Weights of a small transformer language model: 18 layers.
Each number is 128 + 24 x the weight over its row's rms, rounded and kept within 0 to 255. Layers, rows and columns count from 0. The size above them is the row's rms in percent of the matrix's.

# layer 6 attention value, 576x576, rms 0.0786, rows 115-127, columns 0-143
size [100 101 102  99 107  97  96  96 106  99 114 105 104]
[[134 118  91 111 137 124 158  89 109 151 169 125 132 108  81  66 121 132 138 179 140 142  61 110 124 106  63  88 112 145 123  49 124 111 144 113 133 140 135  94 128 127 110 134 125 132 187 129 113 116 153 115  82 132 156  92 137 170 123 126 139 181 119 129  82 150 103 107 112 146 121 164 145 121 127 143 118 114 186  68 109  87 113 155 111 129  95 104 158 146 115 165 120 117 100  99  71 115 151 122 142 147 141 129 115 112  72 125 104 103 167 163 155 132 116 127 108 124 134 114 133  95 124 145 143 106 156  97 150 123 131 102 139 110 130 144 140 149 113 156 123  87 112 140]
 [105 126 128 123 115  96 129 108 124 120 123 150 111 109  41 140 145 121 161 154 122 131 158 155 113 138 109 111  90 141 130 145 132 149 103 137  98 153 103  48 140 132 100  90 134 125 138 127 124 114 153 136 124 113 106 134 127 122 175 135 162 161 100 103 139 115 126 156 155 114 118 108  93 139 134  83 148 119  98 163 116 136 131 124 151 108 132 128  98 161 106 136 120 103 138 142 107  94 139 134 144 145 138 100 146 142 140 117 131 130 116 148 162 115 159 127 119 111  89  96 137 123 138 149 128 135 185 129 154  98 124 104 117 118 140 142 118 118 140 125 106 128 121 121]
 [167 119 119 128 118 107 108 129 128 135 129 141 149 105 153 126 136 138  96 124 146 111 125 105 102 158 118 119 137 106  94  93 132  92 129 119 105 101 132 138 125 134 129 113  91 106 111 126 123 122 116 113 130 100  95 127 205  86 144  77 101 109 121 129 100 150 146 120 143 125 133 133 107 124 133 160 122 101 125  85 103  73 110 145 148 174 117 146 127 130 135 125 141 141 125 163  91 146 115  99 164 155 173  99 105 125 142 154 166 145 105 144  93 186 145 133 116 170  58 134  99 142 164 169 123 161 146 129  96 157 145 163 114 150 128 139 107 104  88 140 100 151  86 152]
 [146  86 128 129 121 177 123 138 128 101 105 130 139 132  98 141 151 207 125 125 152 143 136 153 129 127 178 166 146 104 135 138 157 137 148 161 153 135 141 110 107 108 138 120 140 177 124  83 118 131  94 133 155  89 120 114 102 101 118 198 116 112 158 147 154 127 130 133 124  63 131 133 123 113 128 125 148 108 149 124 145 138 113 140 126 152 159 158 129 123 110  92 146 132 147 129 117 142  99 125 122 131 171 132  98 120 118 111 170 126 170 115 165  98 151 104 117 150 150 126  89 150 182 127 111 156  90 123 148 132 137 146 101  74 121 118 156 195 128 106 142 141 142 118]
 [114  79 116 178  98 174 117 139 101 125 155 161 158  90 123 135 142 189 134  96 129 158 153 168  81 124 137 125  81 152 137 102 156 125 121 113 166 108  94 111 134 111 157 128 177 165 130 110 135 136 132  65 102 127 116 116 147 132 116  98 137 128 102 106 139 117 144 130 146 129 116 160 122  92 155 104 158 119 123 109 123 130 117  93 162 110 111 160 125 127  97 102 162 132 125 125 126 123 147  95 140 132 150 153 154 155 133  94  92 141 119 159 128  98 147 114 143 130 123 121 131 143 129 141 119 128 169 121  98 184 101 154 127 138 103 148 145  72 138 150 204 168 121 120]
 [151 106 116 134 151 141 135 135 114 148  88 149 165 158 101  96 126  97 122 103 159 158 141 104 162 113 129 163  79 151 131  92 139 157 125 152 130 119 181  94 190 123 137 137 146 133 163 120 140  94  90 159 110 110  94 137 104 149 125 110 103 156 157 118 128 141 151 125  84  98  96 141 145 132 131 160 177 121 127 165 130 130 128 137 123  83 103  89  81 159 103 112 192 154 150 113 143 139 117 138 124 147 131  94 133 151 141 131 153  71 120 170 101 144 130  91 153 129 128 127 143 151 143  98 127 145 104 123 134 108  88 126 130 125 115 128 109 138 138 141 126 122 105 132]
 [179 164 115 150 125 143 150 148  98 143  95 151 119 124 100 108 152 118  90  74 121 125 149 137 155 104 113 136 134 142 122 152  88 150 119 149 143  72 119 117 145 148 139 130 144  96  88 126 114 132  88 147 136 127 100 144 159 112 132 133 103 133 132 138 100  89 155 102 145 159  98 116 149 122 144 119 130 122  98 110 127 133 106 121 130  97 169 133  82  85 111  85 138 150 125 129 172 104 128 119 122 105 150  83 123 145 124 144 129 104 141  91 108 178 122 151 169 146 151 157 140  83 104 154  62 137 138 122 133 128 133 143  93 138 128 159 153 123 126 131 140 153 140  97]
 [118 126 114 115  97 162 144  99 125 127 151 115 110 155 126 145 158 115 131 116 127  93 178 108 104  99 120 108 161 171 149 102 102  96 168 117 119 112 156 137 180 151 127  85 114 137 114 139 114 128 128  96 124 197 103 155 124 136 148  96 123 114 128  94 104 122 102 123 146 164 137 141 173 125 136 142 115 145 147 127 119 151 134 142 102 121 158 130 106  76 125  96  54 140 153 136 117 100 112 117 124  85 164 113 137 131 112 120 136 115 101 116 111 100 111 135 150 123 101 162  89 137 103 106 102 135 156 129 134 125  78 116 129 127 119 163 123  83 144 136 168 130 104 124]
 [131 133 112 178 137 151 131 156 129 155 126  95 127 114 142  94 181 111 136 120 103 155 106  73 107  97 118 159 112 104 107 110 121  77 124 101 151 119 118 125 116 137 138 137 138  97 140  83 150 160 129 134 148 142 150 152 138 156 124 158 104 147 113 123 146 125 125 135 114 129 124 144 103 152 160 160 146 156  95 146 147 124 104  99  95 127 118 112  78  91 105 117 164 141 139 108 131 159 113 146 138 105 160  68 147 104 179 152 160 140 149 134 143 155 173 143 113 129  86 136 123 140 136 129 133 143 124 144 137 145 163 131 129 169 141  98 105 163 111 106 133 116 175 151]
 [140 130 145 123 128 136 116 117 154 154 147 117  83 141 143 107 147 139  93  96 106  98 155 150 127  96 134 139 165 112 117 135 155 118 120 121  87 118  98 149  97 114 128 134 121 141 142 114 116 150  91 118 111  92 143 105 141  78 147 111  68 127 127 113 120 100 137 147 151 113 107 133 130 148 107 112 151 115 166 134 163 123 106 151 107 142 115 132 111 144  98 109 120 134 121 117 135 146 135 123  84 147 119 101 133 132 139 136 101 110  93  59 146 120 140  92 117 139  83 124  95 148 145 147 113  98 176 109 159 104 139 124 106 131 125 126 106 169 162  97 109 160 168 117]
 [ 85 140 164 118 117 130  67 173 139 105 114 124 140 150 104 129 113 126 164 134 110  94  86 102 119 116 146 121 151 138 124 177 113 118 120 102  81 145 150 154 111 111 137 121 140 108  93 139 110 130 104 132 135 145  71 145 107 153 145 116 120 106 124 119 133 113 105 144 104 126 111 141 162 102 115 113 112 140 103 133 123  98  99 100 157 116 127 136  71 144 145 150 109 120 137 126 185 122 117 185 112 144 137 128 129 146 147  94 138 117 131 140  77 134 155 107 115 117  99 116 122 169 138 131 140 135 136 118 113 138 112  89  96 135 118 145 151 101 139 119 147 128 127  81]
 [139 147 127  75 172 127  93  89 147 101 146 107 122 156 146 142 125 137 109  98 141 138 164  70 166 154 135 154  97  94  94  77 163 110 158 107 133 139 109 105 151 146  84  71 108 167 118 107 170 110 152 129 102 133 114 134 104 147 148 135 124 123 130 135 147 162 109 167 135 162 143 117 127 166 120 149 126 106 107 182 137 160  92 131 127 153 120 152 114 171 106 134  98 154 159 153 148 101 137 111 138 157 138 160 140 150 103 123 118 119  86 130 162 106 141 166 126 152 104 158  89 127 131 142 110 135 128 142 112 141 136 107 123 139 119 183 161 153 147 174  97 118 123 136]
 [155 119 144 169 125 141 121 146 132 140 128 141 126 130 108 124 148 122 128 106 104 169 137 128 154 146 111 141 122 122 163 147 149 138 129 113 107 138 111 170 134 139 130 141 141 107 161 135 125 147 110 111 141 130 124  76 153  82 165 116 123 101 119 131 136 156 141 159 164 122 135  94 131 137 127 116 123 153  96 114 202 136 105 131  94 153 143 110 127 146 116 169 140 128 147 111 145 139 120 104  98 112 113 105 134  92 113 127 144 134  85 134 107 153 107 153 163 143 171  81 102 142 107 139 148  99 137 114  83 134 122 124 145  92 131 139  90 171 130 122 124 156 124 117]]
# layer 6 attention output (transposed), 576x576, rms 0.073, rows 115-127, columns 0-143
size [ 99 102  98 105 105 100  98  98 103 100 111  99 100]
[[ 94  78 163 175 134 126 126 178 139 139 146 117 105 177 147 138 144 129 140 139 132 163 143 131  82 161 154 140 124 120 132 143 129  84  78 158 139 105 133 167 143 104 125 144 131 135 136 160 104 135 141 132 134 120 109 129 151 119  84 147 119 111 100 123 154 125 136  71 134 184  88 145 136 120 113 123 117 142  99 141 112 160 120  98 143 169 135 132 128  90 110 121 157 126 108 161  93 111 100 141 115 122 150 124 184 112 148 147 138 140 128 125 147 107 161 152 146 141 128 152 116 150 149 129 122 166 129 124 127 138 108 114 189 185 127  75 133 116 131 142 147 105 129 127]
 [166 159 168 115 116 175 154 171 140 103  94 133 145 150 150 115 119 117 125 177 136  83 145 128 124 125 139 163 152 118 117 111 138  91 120 115 155 115 144 155 120  95 130 207 126 119 167 145 126 125 128 116 149 140 137 175 137 117 132  89 113 114 116 114  97 139 130 160 140 132 123 113 130 104 168 176 128 137 138 124 163 112 141 129 126 166 132 164 166  96 107 144 134  96 104  95  82 187 147  90 158 125 140 119 100 103  97 157 138 128 162 145 122 101 123 138 134 122 120 117 100 129 127 124 111 103 138 112 138 162 113  68 118 141 144 110 130 115 151 168 153 136 135 143]
 [159  87 143 107 131 101 126 160 139 114 123 134 129 108 111 100 107 114 118 131 151 139 131 175 123 163 136 128 109 109  88 169 158 146 127  77 173 147 113 153 163 120 109 122 146 105 175 124 135 131 142 146 134 122 146 110 115 155 144 138 136 125 134 132 125 140 122 137 157 140 126 122 167 136 121  92 116 122 158 163 147 145 131 131  90 112  96 104 121 147 103 158 131 131 158 100 148 132 159 119  53 124 169 140 100 152 129 116 123 115 103  92 191 136 123 150 129 102 173 120 145  99 141  77 142 119 126 108 105 112 104 119 136 112 134 117 157 121 137  89 112 179 144 152]
 [118 175 146 175 123  67  72 150 103 161 105 130 118  96 143 149 128 135 110 159 146 149  73  90 126 159  80  92 164 195 116 124 135 142 119 139 126 169 131 121 158 138 179 176 126 137 157 172 121 128 148 108 134 110 133 188 158 140 157 123  92 130 133 122 114 108 143 140 128 153 132 121 142 172 100  96 136 135 135 151 152 129  88 120 124 105 124 100 142 148 131 149 111 138 127 155  88 137 161 147 156 106 133 166 101 129 125 119  85 136 106 160 125 127 166 137  96 107 112 104 124 132  76 127 137 148 131 146 138  83 127 104 128 167 100 172 158 124 144 138 118 111 146 112]
 [159 140 169 129 105  85 144 164 116 114 158 119 104 117 118 132 137  99 126 123 143 144 118 126 142 124 147 137 101  94 104 134 131 111 167 149 136 167 153 122  91 159 148 142 142 132 153 157  82 104 118 154 149  84 158 151  87 135 126 107 100 141  93 140 123 177  85 152 136 122 118 164 140 118 102 145 137 135 146  98  86 103 107 160 128 109 141 132 104 124 100 125 156 101 123 104 140 100 119 129 161 133 101  99 162 119 154 145 169 131 124 134 138 176 122 109  93 127 105 138 100  94 113 128 102 124 144 146  90 122 121  72 144 135 119 152 125 143 116 114 115  92 106 118]
 [ 78 127 114 126 150 144 163 116 138  99 167 127 124 126 145 156 143 137 142 131 105 133 120 121 159 120 133  95 129  99 118 138 143 125 142 116 114 123 132 164  70 114 149 125 141 125 147 123 146 194 158 162 115 133 127  99 122 104 121  86 147 112 104 160 149 121 103 144 140 166 114 144  96 124 126 124 127 111 133 143 130 143 134 102 171 127 114 134 180 138 138 114  99 107 152 138 161 141 145 106 120 109 118 163 121  87 121 121 113 164 121 106 104 159 112  92 147 129 118  97  97 104 116 135 120 108 128 161  97 141 169 125 154 148 109 146 159 130 141 125 129 156 124 133]
 [ 96 128 188 168 156 118 170 137 115 106 168 114 111  82  88 126 177 141 127 140  93 147 140 111 101 158 116 127 142 101  95 147 142 117 124 116  99 156 126 171 112 136  85  96 128 125 141 108 154 122 136 112 129 149 151 140 104 108 135 150 140 133 135 157 120 164 112 122 116 105 118 111 119 140 123 107 125  90 121 113  83 105 140 135 114  77 105 128 142 121 129 141 113 136 104 111 107 155 125 125 133 129  84 163 122 143 133  96 146 155  88 146 143 155  99 145 101  94 120 135 156 190 137 137 149 166 113 109 138 173 132 145 124 146 141 121  92 137 119 117 110 130 126 189]
 [114 134 125  95 115 103 102 145 106  71 119 115 161 167  87 123 153  90 119 118 124 107  99 110 165 122  86 104 122 119 157 146 154 178  96 108 148 125 106 144 102 124  84 124 141 119 139 130 112 114 122 107 122 146 137 109  79 137 148 131 131  97 174 144 144 158 141 136  98 107 123 112 128 125 136 129 177 163  82 114 127 122 138 115 124 138 129 141  98 125 149 145 176 130 111 112  86 151 124 112 134 152  76  92 142 108 133 127 122 121 190 126 138 159 136 101 128 133 140 108 135  86 158 126 144 135 121 148 111 140 162 126 117 110 127 116  87 150 116 157  73  89 119 120]
 [104 141 149  96  88 138 132 135 153 101 131 159 107 114 124  98 146  94  81 141 144 134 124  93 115 209  92  93 148 129 132 134 130 178 133 150 154 107 144 154 100 139 149 130 140 153 137  81 161  89 114 148 131 140 100 161 151 151 107 132 111  81 142 136 141 136 125 164 135 115 144  78 134 187 111 101  96 128 111 122 119 125 142 140 114 103 130 120 140 134 122 129 118 104  95 115 163  99 127 116 109 160 144 151 130 127  91 130 132 132 121 118  84  92  84  71  68 165 108 115 155 120 119 114 114 143 124 124 142 126  93 134 109 115 131  78 142 116 170 145 105 122 146  76]
 [ 96  98 163 132 153 135 126 134 117 137 135 128 136 145 110 171 125 131 127 140 134 160 169 147 114 160 137 133  68 124 154 100 129 140 123 137 136 164 159 113  91 152  94 126 139 131 115 164 132 120 154 149 122 153 118 164 101 159 147 159 109 110 163  66 103 107 147 131 125 110 148 154 159 185 157 108  95 121  72 136 100 163 122 131 137  83 104 142 131 128 140 116 146 104 123 128 117  91 120 132 151 123 147  95  88 156 100 119 118  97 151 136 150 163  98 155 160 135 146 108 165  98 136 114 102 132 110 125 103 158 135 152 141 134 129 104  91 131  97 163 146 183  98 125]
 [146 153  95 135 104 116 162 157 107 158 130 113  93 118 129 140 144 126 135 135 120 131 175 136 101 122 103 125 119 114  97 149 100 121 117 135 124  89 112 157 103 129 125 103 157  92 139  93 135 137 140 126 136 150 135 157 128 129 123 121 130 116  96 102 130 110  93  74 112 127 127 121  97 146 104 124 117 181 170 135 117 151  99 117 154  92 143 115 126  99 126 130 132 145 105 107 151 131 156 145 123 165 139 157 148 123  66 137 119  82 112 121 151 130  67 137 156 127 141 137 119 133 161 134 149 104 173 114 127  63 171 151 158  72 106 131 118 110 118 100 134 139 139 170]
 [122 159 110 122 116 148 115 155 148 137 105 145 127 114 142 101 167 168 110 128 129 134 128 153 141 105 116 158 147 152 162 134 155 119 110 107 101 130 114 127 121 139 130 133 138 119 124 127 103 108 116 139 125  75 156 145 129 117 126 101  94 161  75 140 127 149 142 146 109 144 125 141 133 134 150 104 148 153 145 105 156  68 157 112 126 136 124 146 121 107 150 145 196  76 136 142 123 110 113 109 163 124 111 108 115 131 135 153 153 137 150 104 123 129 158 126 130  99 142 154  95 108 123 104 130 126 124 123 156 128 111 127 100 108 113  66  99  68 132 105 136  82 106 131]
 [121 145  92 100 145 135 137 138 113 133 162 102 168 118 166  85 130 152 145 128 168 133 107 176 107 133 134 165 127 133  89 132 168 121 116 143  86 107 148 112 144 119 137 121 107 131 145 139 115 121 143 132 121 165 132 146  92 135 114 155 123 106 124 130 127  83 160 142 100 122 146 154 148 107 148 109 146  93  84 109 132 104 149 153 115 102 156 115 126 112 118  64  94  98 145 146  88 149 124 110 133 122 119 134 138 147 141  93 127 132 147 133 117  82 127 117 118 132  92 144 123 115 144 163 128 129 113 131 161 136 149 157 140 145 100 101 113 117 109 144 148 124 131 115]]
# layer 6 attention query, 576x576, rms 0.0848, rows 128-138, columns 0-143
size [ 78  81  83  80  91  95  98 105 109  95 106]
[[ 96  77 190 158 117  94 118 119 144 109 134  81 139  86 138 165 133 131 119 123  99 149 103 128 120 124 113 143  94 133 117 105 107 110  99 145 137 120 109 135 112 116  88 122 102 106 148 120 153 113 151 103  64  94 126 142 108  89 118 159  94 141 112 124 122 130 122 142 139  91 108 147 146 110 114 139 114 135 117 109 142  78 142 188 125 129 158 110 152 117 108 147 125  73 158 135 114 157  72  59 156 147  88 149  97  95 134 101 106 116  84 131 143 121 111 116 147 156 132 130 118 168 141  89 119 126 100 131 180 160 135 155  95 113 124 133 167 124 131  80 167 138 139 119]
 [140 125 118 116 100 146 109 103 122 117 153 152 224 125 115 110 145  75 163  95 100 130 139 156 135  99  88 145 146 119 146 148 121  95 130  79 106 130 113 136 177 132 109 123 124 169 163 170 137 120 156 139 110 117 123 119 102 108 119 116 147 107 101 145  95 118 151 134 115 148 141 139 152 106 107 170 120 120 114  79 153 151 117 156 142 171 116  71 108 102  79 101 117 136  48 123 142 141 116 168 116 141 102 124 107 108 102 113 140 137 174 181 127 132 117 132  99 158 125 137 115  91  87 156 138  97  90 111 123  93 133 161 133  88 111  80 188 171 171 144 122 151 128 122]
 [105 109 131 138 123 104 109 135 102 100 108 144 101 140 136 116 133 125 105  93 129 108 157 104 113 143 137 145 104  92  80 135 146 121 103  97 132 169 132  82  95 170 120 143 127 119 150 174 154  92 104 132 180 111 126 139 123 191 125 129 101 165 128  98 136 132 127 100 131  96 145 142 102 122 145 162 110 134 139 118 160  60  98 165 128 106 147 166  98 156 140 160  99 125  97 121 109 121 106 100 140 110 169 111 108 150 157 131 115 130 118 138 115 109 126 115 159 138 107 181 126 161 128 138 117 136 110 133  78 110  89  87 123 190 166 117 161 139 157 111 146 143  93 135]
 [166 126 171 103 123 133 116 132 137  95 115  84  93 124 170 173 115  93 170 175 152 132 116 102 133 136 162 147  97 137  92  83 122 118 165 123 126 154 135 104 113 151  81 176 144 179  59 128 144 117 107 116 180 119 155 110 118  91 119 135 128 121  97 121 135 116 149 135 133 105 127 116 105 141 126 158 137  87 128 140 169 154  63  97 123 110 109 132 179 128  71 129 102 142 115 151 104 155 136 154 129 161  97 109  67 184 144  72 129  98 158 157 160  96 133 126 154 128 153  99 188 133 113 121 143 143 140 111  99 123 125  96 120 102 140 121 180  90 117 140 108 115  79 142]
 [109 146 129  90 142 124 127 120 136 124 144 152  89 127  98 134 125  62  80 167  87 156  74 170 164 119 123 120 113 153 131 114 131  80 132 124 131 116 135 141 153  99 118 180 136 160 144 127 108  77 106 105 130 126 117 152 132  96 138 214 128 121  85  91 119 160 153 158 124 123 112 129 147 109 207 147 107 121 110 145 114 113 106 112 134 121 112 154 135 126 136 111 132  98 168 124 114 120 137 112  92 131 109  95 142 140 137 106 114 130 128 153 168 182 148 127 146  85 145 160 143 132 159 130 125 173 133 129 142 153  97 123 132 126 175 135  92 114 169 129 136  99 143 105]
 [123 124  96 107 153 155 130 125  88 138 147 104 166 113 118  99 127 153 111 151  87 134 140 150 120 129 114  83 159 155 110 166  98 121 110 113 137 138 110 107 161 151  97 102 106 149 114 154 108 139 163 150  99 141 142 141 127 102 171 118 128 100 111 115 164 102 123 109 117 119 136 130 104 151 158 134 123 141 105 153 121 146 155  91 156 181  92 131  93 121 152 126  91 132 109 161 166 109 140 163 111 138 108 170 140 139  93 144  88 122 131 133 137 101 116 156 151 189 123 165 130 130 151  98 133  81 126 176 152  98 141 105  93 112 140 181 162 122 117 125 117 111 135 140]
 [121 140  98 121 120 111 140 141 111 127 166 124 129 109 142  81 149 129 112 144 150 117 124  94 184 144 138  80 131 109 127 145 159 100 126 145 108 127 124 128 154 144  87 129 125 127 132 116 147 134 125 122  85 128 121  66 144 176 125 130 100 115 124 121 112 181 129 128 143 113 175 129 131 120 165 171 143 104 183 177 128 104 140 158 141 126 127 139 156 107 101 114 102 120 129 106 151 120 128 116 108 163 137 142 111 172 133 173 131 129 102 160 116  97 113 134 108  96  97 126 115 109 117 130 123 113 188  78 145 120 122 136 181 167 170 143 121 119 122 164 136 130 143  91]
 [143 140 147 101  80 154 144  93 142 117 128 124 134 119 120 123 163 113 146 111 139 147 202 147 151 171 129 184 145 134 128  98 156 103 111 189  83 107 169 154 136 153 171 136 139 146 129 151 157 107 101 142 141 133 136 126 157 106 101 176 137 163 122 113  97 133 146 127 149 128 145 128 123 160 111 108  99 116 145 103  80 124  84 138 104 101 154 111 111 106  91 132 170 130  88 109 135 145 134 117 155  91 116 132 130 130 137 135 144 133 111 146 131 144 142 127  79 134 137 121 129 134 109 152 132 109 117 111 120 132 139 147 127 107 141 120 120 105 154  95 102 149  84 199]
 [ 98 136 172 133 132 120 170 150 166 111 150 149 211 119 142  83 157 156 102 127 138 112  92 113 121 157 181 146 130 120 132 150 137  86 139  85 154 171  70 128 141 146 110 112 135 101 143 153 114 160 144 109 121 147 112 112 145 103 149 126 114 136 131 107 101 136 117 141 112 129 124 153  88 137  98 106 157 126 161 149 131  92 135 133 135 129 139 101 114  88 151 143 120 120 105 157  94 104 120 104 120 157 135 130 113 121 126 151 143 144 160 121 151 149 105 168 128 119 139 150 147  89 133 149 148 119 146 131 144 133  93  91 182 169 150  80 155 115  93 168 123  88 138 142]
 [104 130 191 132  93 103 104 160 126 138 120 122 133 152 106 121 136 113 106 140 126  96  85 131 134  99 117 160 137 131 144 118 112  84 138 113 120 128 108 155 175 128 142 128 136 155 156 123 129 132 128 128 126 146 116 148 121 112 105 107 176 152 104 152 134 199 133 137  99 117 132  89  99 123 146 109 119 114 118 163 137 124 123 129 113 142 138 111 128 137 120  74 122 119 116 130 140 136 156  86  88 104 131 151  96 133 137 138 100 117 125  91 128 143 130 106 103 145 123 108 174 116 130 160 123 120 129 109 128 136  91 150  85 116 108 134 113 169 103 143 147 116 140 102]
 [122 116 107  97  91 103 189 102 119 109 129  98 140 136 110 141 135 103 133 115 131 125 141 158 121 124 169 165 110 121  98 128 129 132 103 138 125 142 101 151 103 148 133 130 107 124 131 112 125 128 115 110 165 134 142 101  87 130 149 130  85 110 120 131 117  97 116 133 102 129 112 125 104 138 100 115  92 140 140  90 155 148 156 109 108 179 154 146 118 115 131 170 134 179 122 109 111 122 136 107 131 114 130 100 108 153 140 122 152 165  99 112 101 115 119 132 121 147 133 163 132 146 139 118 124  84 125 118 140 141 108 151 143 105 165  96 107 121 135  88 156 130 130 119]]
# layer 6 attention key, 576x576, rms 0.0863, rows 128-138, columns 0-143
size [ 70  75  79  82  87  96  92  95 102  93 102]
[[161 138 142 142 156 128 147 160 148 134 180 116 124 137 181  92 162 136 148 152 149 118 159 104 132 140 135 143 127  88 120 110 142 156 133 120 133 150 107 123 129 130 124 108 113 148 100 135 138 156 129 114 135 156 106 147 159 124 141 126 137 129  94 124 117 118 108 123 138 129 131 134 140 139 119 158 171 103 160  99 149 114 131 115 127 123 169 134 136  66 109 121 102 128 133 119 162 138 107 131 129 143  90 136 118 134 123 133 155 101 133 123  95 107 128 129 153 179 100 146 115 121 185 110 112 114 146 135 120 141 105 142 126 126 127 122 147 114 115 154 100 136 120 105]
 [134 148 126 123 162 121 129 171 144 150  78 130 155 126 129 198 113 180 121 124 136 114 142 130  94 182 144 112 118 132 102  96 116 149 115 197 129 133 154 102 104 133 138 175 143 101 134 107 155 102 137 150 126 121 119 113 142 201 164  93 122 138 131 110 142 123 101 124 135 105 120 132 107 116 183 137  93 104  98 137 133 139 141 151 112 136 161 191 152 149 113 116 131 110 149 113 169 111 165 134 135 127 130 117 117  94 200 108 107 150 172 142 121  91 119 105 186 157 133 115 125 147 143 138 145 118 149 103 137 116 105 102 103 147  88 118 146 143 186 107 120 159 121 123]
 [127 144 168 109 144 147 123 140 106 112 157 101 104 166 114  88 133 123 167  91 136 127 122 121 102 106  89 135 164 125 161 115 150 141 135 170 109 173 125 147 118 102 155 154 129 106 141 139 158 161 131 138 113 133 122 170 126 158  84 137 115 153 126  76 100 176 124 108 148 117 194 104 120 112 128 126 156 112 111 146 111 152 152 147 106 139 125 152 141 133 141 130 165 147 135  98 180 115  99 162 130  76 134 150 110 105 100 101  83 118 139  96 163 160 141 141 127 102 158  72 126 145 128 157 144 116 147 136 139 148 125 158 144 105 125 116  96 163 151  82 117 128 147 111]
 [185 112 105 107  97  75 122 186 128 135  84 121 163 118 129  88 112 152 117 141 102 121  59 118 128 116 150 171 148 157 182 131 137 127 112 148 132  83 135 190 104  98 115 108 102 101  98 139  89 108 125 108 125 115 136 171 116 139 138  70 111 136 102 130 146 147  90 117 105 165 138 127 105 139 147 130 154 145 150 116 113 122 108 139 124 135 166 169  53 116 111 145 123 159 114 137 130 132 153 160 114 127 175 164 150  97 121 126 114 134 141 144  90  99 132 183 139 133 137 130 162 132 134 152 147 106 161 167 116 135 150 118 135 120 129 122  90 176 109  89 147 128  99 186]
 [178 156 131 125 175 148 124 112 139 105 159 141 101 137 164 142 110 194 120 137 130 141 155  84 196 144 154  97  77 127 122  96 142 120 121 117 132 183 136 111  64 153 138 119 173 118  96 156 146 142 172 134 159 139 113  89 110 171 162 141 126  92 115 168 120  80 147 108 134 192 113 114 166 100 103 163 145 145 111 108 129  99 122 136 110  78 166  98  97 113 117  82 112 120 177 116 142 123 147 138 135 113 152 109 115 156 121 134 116 158 136 114 118  94 112 148 134 134 118 147  95 130 131 142 147 137 112 138 133 116 122 135 132 173 132 144 135  84 148 134 131 116 100 128]
 [119 127 135  94 138 120 101 176 135 143  61 109  78 135 146 126 125 122 154  91 130 120 113 114  83  82 159 141 157 135 144 123 104 150  95 131 155 119 138 139 111 111 167 150 119 115 103 133 165 133 140 114  57 144  72 196 144 116  89  96 168 120 101 138 137 116  81 114 124 135 122 123 145 121 111 152 128 146 132 159 165 111 115  88  92 133 126 111  79 133 102 146 128 128 137 101 109 120  97 138 152 151 153 169 131  89 144 104 144 128 109 121 123 106 123 173 142 175 168  90 140 156 174 130 139 125  94 125 161 154 161 111 116 109 147 126  68 157 109  93 139 131 127 144]
 [131 132 145 161  94 136 128 197 122 133  92 132  86  80 173 127  96 104  86 127 137 120 130 134 124 108 120 118 108  92 109 125 167 121 135 159 132 154  94 106 117  80 115  82 122  80 144 142 138 125 155  87 144 107 114 130 128 145 134 136  82  67 126 146 106 112 133 130  91 122 132 132 109 101 152 117 169 126 132 108 122 120 125 180 141 120 129 126 142 179 132  84 147 181 127 131 143 161 148 105 175 170 120 142 137 140 143 162 105 188 155 127 110 100 121 133 196  97 152  98 112 142  49 140 142 150 141 141 134  85 100 119 113 176 119 150 152 133 114 109 138 129 135 184]
 [117 133 134 114 135 136 148  91 134 127 143 140 175  94 132 139 112 126 104 166 141 169 148 148  88 102 113  88  88 109 100 116 137 117 155 132 132 138 126 140 109 137 152  98 127 115 182 111 107 128 110 113 159 107 166 175 133 134 132 135 111 134 151 113 145 132 157 125 112 106 104 115 125 115 145 148 102 124  98 136 104 100 133 143 134 157 130 116 153 125  79 137 141 138 149 126 120 160 111 142 106 115 143  93 166 133 150 156 138 131 105 164 127  74 136 109  76 126 132 158  79 121 147 153 138 124 118 114 145 127 144 174 139 119 125 107 106 128 152 159  99 175 141 120]
 [ 98 154 152 102 109 106 116 156 106 155  76 104  91 108 137 147 125 118 115 112 142 112 143  99 136 100 139 121 121 119 106 146 117 164 111 132 127 138 136 126 107  99  90 158 108 142 130 180 134 123 141 162  91 129 136 119 129 124  78 145 122 121 134 140 120 119  89  95 101 102 126 102 145 152 129  85 139 166 127 157 146 117 141  93 113 158 125 125 125 151  93  94 132 158 132 104 139 118 138  99 106 109 159 160 140 106 120  99 134 118 103 138 113 119 116 138 148 150 124 103 173 137 127 105 145 155  94 130 141 109 146 108 112 133 111 164 168 143 135  83 156 104  68 134]
 [116 109 102  74  98 143 108 144 143 141 146 134 140 146 119 112 145 148 114  98 103  98 133 134  80  95 126 163 136 132 140 141 122 155 133 126 114 110 118 101 101 143 171 169 132 101 116 149 145 163 149 119 148 133 130 161 117 143 113 108  80 127 151 169  98  95  89 121 104 131 132 137 123 121  92 117 146  98 158 130 124 126 106 130 150 131 114 106 118  94 142 116 150  84 138 111 134  79 103 190 143 120 107 143 122 109 148 117 154 120  84 128 162 111 163 153  93 165 159 152 129 114 152 123 141 152 111 147 145 157 130 123 126 135  86 158 168 109 129 140 133  77 137 123]
 [ 96 119 152  82 153 104 126 136 108 141  99 140 121 131 119 142 125 133 162  99  91 124 102  94  99  61 140 116 201  92 141 151 128 124 118 130 113 124 108 128 123 106 123 145 112 156  82 119 120 125 148 143 114 139  76 138 124 135 103 113 111 119 127 189 155  78  69 123 103 120 105 143 149 116 144 107 132 108 123 149 117 107 105 108 134 137 134  98  92 114 115 120 141 175 155  99  99  98 116 134 125 155 155 137 123 106 103 133 142 120 106 126 148 120 158 189 186 123 139 104 130 176 120 121 134 120 131  95 162 127 128 172 107 104 133 144 117 151 152  94 155 105 146 135]]